{
  "num_hidden_layers": 16,
  "norm_place": "pre",
  "tie_word_embeddings": false,
  "init_std_qkv": 0.023,
  "init_std_o": 0.00407,
  "beta1": 0.95,
  "max_grad_norm": 0.5,
  "doc_mask": true,
  "train_tokens": 640800000,
  "dataset": "wikipedia_en"
}
Each number is 500 + 25 x the weight over its row's rms, rounded and kept within 0 to 999. Layers, rows and columns count from 0. Numbers have three digits each. The size before them is the row's rms in percent of the matrix's.

# v: layer 10 attention value, 512x512, rms 0.1, rows 86-127, columns 64-127
# o: layer 10 attention output (transposed), 512x512, rms 0.263, rows 86-127, columns 64-127
# q: layer 10 attention query, 512x512, rms 0.0878, rows 128-132, columns 64-127
# k: layer 10 attention key, 512x512, rms 0.0876, rows 128-131, columns 64-127
v86 107:461502489509473497533558491492492501485469491504527503507532527487470501490532432500471499527480519519527518494454510511505501458486486493510537468484543532532517503493529465472538544493514521
o86 102:527466530510527527470521516499501548503490513542529501491501521492501449511484508507555463491482494535523476494499477493511475469461520464507521486517508519487548488502477546502478475477506459
v87 098:487465515487500512522484490536505472494528492479506449471526526552508527519489528528562445486553496517471462529501452459512479486489526474544514527543502512512447494489471510521504554501450478
o87 099:548499500486539503484459497463499496519460501510478521542517495484511500498483504467498534472460548520473519473524524518475493461517518510518497515445525472487474507459535490555490488478539491
v88 100:499517508510479509505469489495507481504526482518535491532519492507503481533463521493485478465487485499458471488488472488515524498495516521550456515463463529514517522487504497500525493489506531
o88 097:516522531503533539481467497477484527475470478458478492505518496504493474517480519534516492495510493521478560483540489481474531494447458487454498518515472524474495502509516490506461494503491502
v89 100:487523525514476551528524531495481471479523479488484474509538518518515475485447484517512513513526488487477484497515477515514512512501507524501489539509450502458484494520509495485514510518504542
o89 098:530485515491529492517478484510484462517540459507510515526522470482446533502477442476494497515457508502508492519500516497518513438496491510463507517478520499455504464488488430552455560495513491
v90 094:523531499515458496522534514481508512475526483490499533540477478513530490503523463522559517505481468487508544517531573503497465506490491510530495481461545491475478501488479482487488426513507538
o90 089:498484538506544470501450548519486521533503466524519501450511560503507524489531477471466450508556480491495472493460481537497527494543525522517519451463462522481526516529519480468481524507491480
v91 092:514481472459499498530509466469526490484477541503472464518483486500535438508463541500490455487533517479546470522483440498519484500551517472514507515494445471518485497529523502499495501496509519
o91 090:494534500510516501489540517562499513476489491477518516525522467478439518491482480481522499448485456497510506501484498543506522481503554536519482465544519510477524508455580499488487498552490507
v92 100:449515512507486513515500470540479482498488504470502470479517483483484511535508481501477508497464530484458528485505492474459489518497466511489450497466506534485484465535508482521502499474484489
o92 097:481543519491536437455519522520500526503532454521508500475491500442464494462498485525563489508467532506510467504509468550517485492483510446464505508466501465513485505489475524502470497472469493
v93 105:475517504489493421530463507465485517493514469489498494531481539485499499528501489517500483508488511521494498493487513532459530466526511517497521477490499451458472511494527476503535518509491535
o93 098:521457549534480493541549494499481498533465527495483465493529538477499508457490511486491479510513484485497496504500538511536502512479473511486513482476484504528497519461464502485502501517488487
v94 106:473521514494510447505520508551520508485498519447497495491485493501509492499503499498510500576490524501458472487470507507457526468487520489528516505490467540540514506550485486493498503519546512
o94 098:484490469461525530522497462480500481514530534501504485494480491484462514470504535487502486513522448502487526484513503500515499505504502515486553496463477507514492499516454490534512490464526505
v95 105:485542485553494477527430476570521540535511449508482490513496547506513535527519489504478522503535510453472528504514464510522481523517511512498481537512455493502482516512523543491496509469504513
o95 098:484435489488523532512473530500462504512487508473483507501528504510502492491520537526503514523502445522516462497478460506471501462472517484488494511523493520474525482468483471475485486472502512
v96 100:471514512467521493527513530478478488521526468518475485534506536515498499500474504473462473482487489488472498512465536505493521515486442519497479523496517492521523484443514517516458522529471528
o96 097:504489537540489496468511545518507476515498503465542475504439544551449551499484509500505499562460474515520492521525472509494479494490504490505501458519482483505487513528487469533497515493517458
v97 106:492463513520493472527492518515480553504472516507521511506469546524493531556483502485448494555503528503486486510503497564493475501505504530463490500521527487536518507477529505518525512461517490
o97 098:498497554489491507498486509485513494497534505515507511488537492500472488518495496531511476478474493500511525470508503508472491481508480486503509521512504519499504531524486494552528479522503476
v98 097:517475483504491522488509471474485490458532503530470526516463497492555503521524459506502428509481419518517481512484507483474478488497473511565501525490507531520544519541524473504504493493489514
o98 096:471511480468488470489496496519523514506504497512489499479473486536507497501491506511465464564488498483464442537528545491483544484519516531508494486515532533500497494490501521523480537503490517
v99 095:499484464479539527471502489530525482465494454527508486523506504489489490476458465521429481509520481502523473496456476495465503538528527505473554516500495488512489521534528529473546476515497484
o99 094:551465531516547480514473500492523525507527527490476461501491493505530480486542491482492453508520489514520491469499490537459500511492526459515486507475503539526469478531474497516498470528481517
v100 101:549485479500516446511537528525507580522507506514489495441503515513513462482515495473520474476479508516461505501476500497468443495493483544481520486467518513500483458505497512500497490517505526
o100 098:512457508514517461514505489499457480499511490492509514485500539527530496463538512496521501556530542498519531475497467510553513495521480516513520479516505556537487499521514508485494498474448512
v101 090:493528519567509486488487520502507484551511445523486529478513509503474515493493523548493555460472467515492505510465503528542490487475505487490496522472499545491504506544504532491502538476511495
o101 088:479531513460494464486514539508504533495449522499499484547477512497491506488499510538523537499493466493465514513493506481480491507494496527540480513477472482514524507499477501512512524511483501
v102 102:519499534497506516479549499496519517495499493522464528538510527502503500538435511507504475507507473534524545496503494519544514523518508503539490484527488545522553476484499514506573478497509506
o102 095:482539499495482547472507511489496493462529476497509515550483473477496477476581500511486479463526493480517533496535509478438509482507466477492485531477486506483480484499516480478457538489491504
v103 098:526512502506461479468512533490490504513460484511504491458490511451473469490498491525508505457508500474507498489569500492511479526505493476497535451506493513525469487486492503498482476542496490
o103 095:497518485472496525500513485543494494520511512544505474491501524510504516498497515465471494537532481501463506512490497524500454480519483484500454504456504488511497517498477487509512459515482523
v104 100:531449509478479507523526474489438532492522484484500504519494546491492512572505502503489501489501487529481522484526481490537523448463525533457505507503515501534502517481492477606485488525523506
o104 093:456529495523515498493520513522502468514471519504532504494505517481465472504521481517444514525562499509463479516497474512495486505500530573521543491489517512447489483500519501472466501479481500
v105 098:541503514505453490475456501535502545519498487487501475500457508500473519477517511566523536501457428465461521519483495520499507501500524501427516530499551517539493479542488512495474521463510539
o105 091:506507493500529546466507472487502539562462485541492520487481497513485493503506483530545526494520529550520522480472462496503505511495509475525491502510488535459531533489507515497526459517506498
v106 101:510502516466489529505478501527486539508501459485499522522496497490518521487521515494523479498470509488492512518490481510534507521535462471535512480467510514486498517541470470516467469474512485
o106 093:500477519477497470518542492499507512478506503496465497507545507488510489537476488443525499468483497499572521495481534480503523488464489479508516477505486492493491509487502534504486558511498478
v107 102:510544490539523518486487434506503504495509504471486526455481496441485490518558505544435478501492441513488520521569512446513502468488525510491480496512542524499501474466484501448479486495526486
o107 096:485448494480499486417514524487473512503496464514475468520528435520485497466515523524506509502528550530488511503470506489480514516475479527479486514462472490446506527545502515497527499486457527
v108 102:474453539486553484508480491476482507502466507510488490525511515479468451493543506468500452488484495496510523494518483487498486521498534528458510494496511519468510508511502461509504507480510515
o108 097:502517538517482485539496507513503469518530495536524502459484496500469511534472487499493533511521475492473520514492507493496510481498542509500530509532500521551497516499529470502492502477502484
v109 099:522511513478511497546510481494529504500460494548439476471511499461473505535450485511504466500491472548495541531492520513507470472528519479555525491491500511477448485521477488476499476482485438
o109 096:480500527520543479480462514551469471451486492495500473519483514532493507478519458523510535477517527535465509512529500467527547498449498483493480520555486505523556487520552525484507458550499502
v110 102:517454558505511547492519493542472488479443503502499513516500525442505530533510499483480476518573516498524552505488542495486550471511524513510559472524486523514491476494556559521482500513490546
o110 095:515488464444494524549476544518455499519507522453469530523504525519467463484462476498473498454460496516474471562527462502482522533539478513550501554461503530524439501469508511523478499531522457
v111 102:509506511496547515498480486464523513499518522510493473503479507511471526467483500501513528469499498515472474566496565488486520494504458474487472528474501511490476496494539492488518532499494476
o111 097:512453464467491502469522480464543500493506505502475518494497510503488488541433504485487532506497506461487501518471492525511468520558487533486505512493512517532474474551484542491480513510492548
v112 101:497511481465502518508500529543488479489530439477493487558504537489538466512500505537532493530499493458518519454527533527439513526493503490468520491464533483531511448475511482487507507466495502
o112 095:538506484525478490479475556454502485451469483509522517482504511545499490495542549480523498492519471512507490499459481495509523478505537508532467505518475520452478478521515475538490456527503501
v113 096:491533500496484500512482486473504480499437486493480531456478512454484528493492478494501476488459499477533497507465509474537503503561487529494510499471464484501511511488511531485483469514482466
o113 093:505480512501472520452521515534466464467506441529481444525494503489472536505495494517479529515491477506484506507508459489448531509475482500484464503485487474492470502515467474484509483511518517
v114 107:507532514563523495530488533505471509470482488517475481493524479482519468482542520495515553523496512516514556461500522487479431532503500453530466482501542479580551493464512457511481479512495491
o114 097:472523503502499506473536563461518463524476530490515497500472489484444503558497522483490486486492534456499459511506548492532514524539470515506477467539505468520467488519496522512511483502495502
v115 098:519532494500505457526518494471477524432488516481539469502491492535479523507491512540539494547463546503502493532508471486493474515513554504482507514517497560516512489554510475490498473488475475
o115 095:452520491496531480508502544528445466503525557484462495532518477499497519491503515505496517510531519530507521497535507556500498457498494503484527490486534513571494483504464485512492498492483475
v116 099:487494493504528505503493477497503505507487521487479456540521509506482517475513531493504483494503486460467479483501505522494525502498511493473504478487505472514499461471545529523548531508497511
o116 097:507507509490439510496506521515443527507525487488460500518476508480542524527518506461490449509519542432466506482486482491527511466475492470486479497481546496494525486511496449495473476515519495
v117 103:465491479515466512511448498512451500499529528514522514480457522538469499456529509516501481487504543475508461515507462469510493463516485491528543496525502469492477536505486489499515507504518495
o117 096:515493500510492516492479467502508529476518483477497518530534446520555507535467507528502484458505500531499516453487515450472471493499491527507503516416496520526511516531504534484508501474517460
v118 099:498499489486490504491500493488538535544513514494520490507528468522520526503513487512517505512520506543491473495523477489506525498490490490518481483500473479507500495477487519503508483524527492
o118 095:496493480508502466522524503527526482476471527465523519527509503512528466497514518508523474469488515452533472475472478476481495513499477480536511464478483538473521532486440512506520508505502498
v119 099:493522490493487515507505466496500540532529538469545521495543457455451522517527542508504517475482460506507491493500519458478471493510524532468512490497513459496517483507460513490475492501474519
o119 094:514465513484494476507514509451494505465462489563451500523482462496497492495517466493488548496473562502473514519488449535497453513527499489485489566462509516503526521505536507503545509474484518
v120 099:502505496498515486472467443524506488480529485519514496492478476516543510528514485476496505497529520498508512464491517541490553499508466493513499493540501478508455509523511562476530495490528507
o120 094:497526503508500515520518474525468528469478493527515501451508495547475537450486528509528491509454448514517474486488516519516487503514526525484517487462479496510470486435540514562494478477476494
v121 095:473515511483504514489485467469494512508484498498500489467530484527478502531485498471483490526524471527540518477506483518482512495493479520475501465460500470505495515547509491468447551506503533
o121 093:518485529506516488506483537520513460500514505474515543483491467535515529485457508523514518529503507499498489539493496516508456500484495480550451558467469505452505454468493465517450498507469512
v122 100:494529522540524491510453507507551521553506506492508486504506480499509504536512513502497531512484484527499504480475498499484516502483469523508461518483529503514512528529490456463472507477493476
o122 097:507512491502481504479514468516439498493511495515484534536518493492479494546504478523510542515485549532550507487536493494461486480522511493511486474554497509472532500476484546493464515529481519
v123 095:551444463498450514508487475471463500497476504528491536544483502522508488497466477506499542490535502526486533473519476525494463478515507564449499474496522542475513526468500519523543488486493500
o123 093:506536523522503460470515510556504529470499518502504506513523479463485507492550483515502505560452489528476493504494466506479518488487504482494486477493507527476491560521504486512507505493494510
v124 096:457530503471494472492475506497502533482481542557476534504530523468467498515472493491559534484524528465527541438494473540474509473474503528485503489491473526483497460494457485525500523499477469
o124 095:506527480506496519541515523501547457519532536460505531437482461511458505500493531492488430516477499560489497482534469492493455501493533496467483524505503472498474520502528463495490509462534512
v125 098:484496526513491524500483515487466516519475475479517494525552517487506472582485462484470522556495515504495510521483476532500494482498503494481462561492502488467504525487501488523532567484516488
o125 097:525499509481490508491500483511531524513527549496502543494491489495494468460484518544519456515485483485477472483536489482523509487475497486531486498486559521498474461550484472544472480547471512
v126 097:496492473528539491492493479560503519482487510458467516478515473522522550518438538505514479509529499517519517479494527499495496483525492508499509521477495488466495489532465500470485495506482511
o126 095:504459504511519489511521486461538503502514537531511465517489489487502469485490502491496579480507495474483507468526525512524492524494498494442480531522526488494524491473498500520562509513515545
v127 099:510491432511506521549484505522462468525476515485458474498539479526515466465502535490518476493507514459482466469524502507466516505520493478475518490525501479506474498529500509494527493493469454
o127 098:494513531538521507514524503506522463501509470495555505515479518492530479493475503505469498526507521519512519467506453521494489519500488497526474500459523537510536499489513503505544509489497513
q128 090:485469521524508489543472556461496427509532490519531492469464482532472469489517464448510533517466516478501476511517490480463525503509493511474549528498503507510518506460465504485535535500491480
k128 097:513513508423510491523510486498452530514530483519540510495476507498464523490495488526511517494485511497493469534499494519474495489544531505427539501446485504492492501454516480509541484519496520
q129 093:524496505450485495506516514522543526474493498499527539532507538543486521542498484488509441472515508536490479504466481484558476482503512512466507521512466472521460503507522502456542505473467481
k129 092:514497524530512462499502501524513515463493472504530515520513553473511493471527432474501481504499465514494478498497527493481503488506504543477512528517511463487520506494470483482531486486491556
q130 094:522472514469482521486474476471530523478490548529464491506501513479508473525494491511503517493467483495506457502479491501499479502513490473495518540502471527507519481503536566493517485490474502
k130 094:518518483473505498460493502528489452503511507508515482522484513530532470486494508506512487497473489492537527510468531506473508476520477491520522523500479450511505482479479461500505518532492462
q131 092:498501511539489490430468459505521522486499511505473491483521491494475492514481501540494525499466474516503471484510496465540496553466488539533517502470505509507526545499499516498459509516531484
k131 095:478516506569464460511481491467504553478534493505536502508490493532454486507534517508454486490513502511493474513523503491516478548481493532495544487509511512488514520452502474475544501458505487
q132 092:532491489509495496510473496503502527529475515516466509463506517526540542503492524538513532448491485510530495475480473485473493495472473535509494495494452525474474509472478509467517495532483467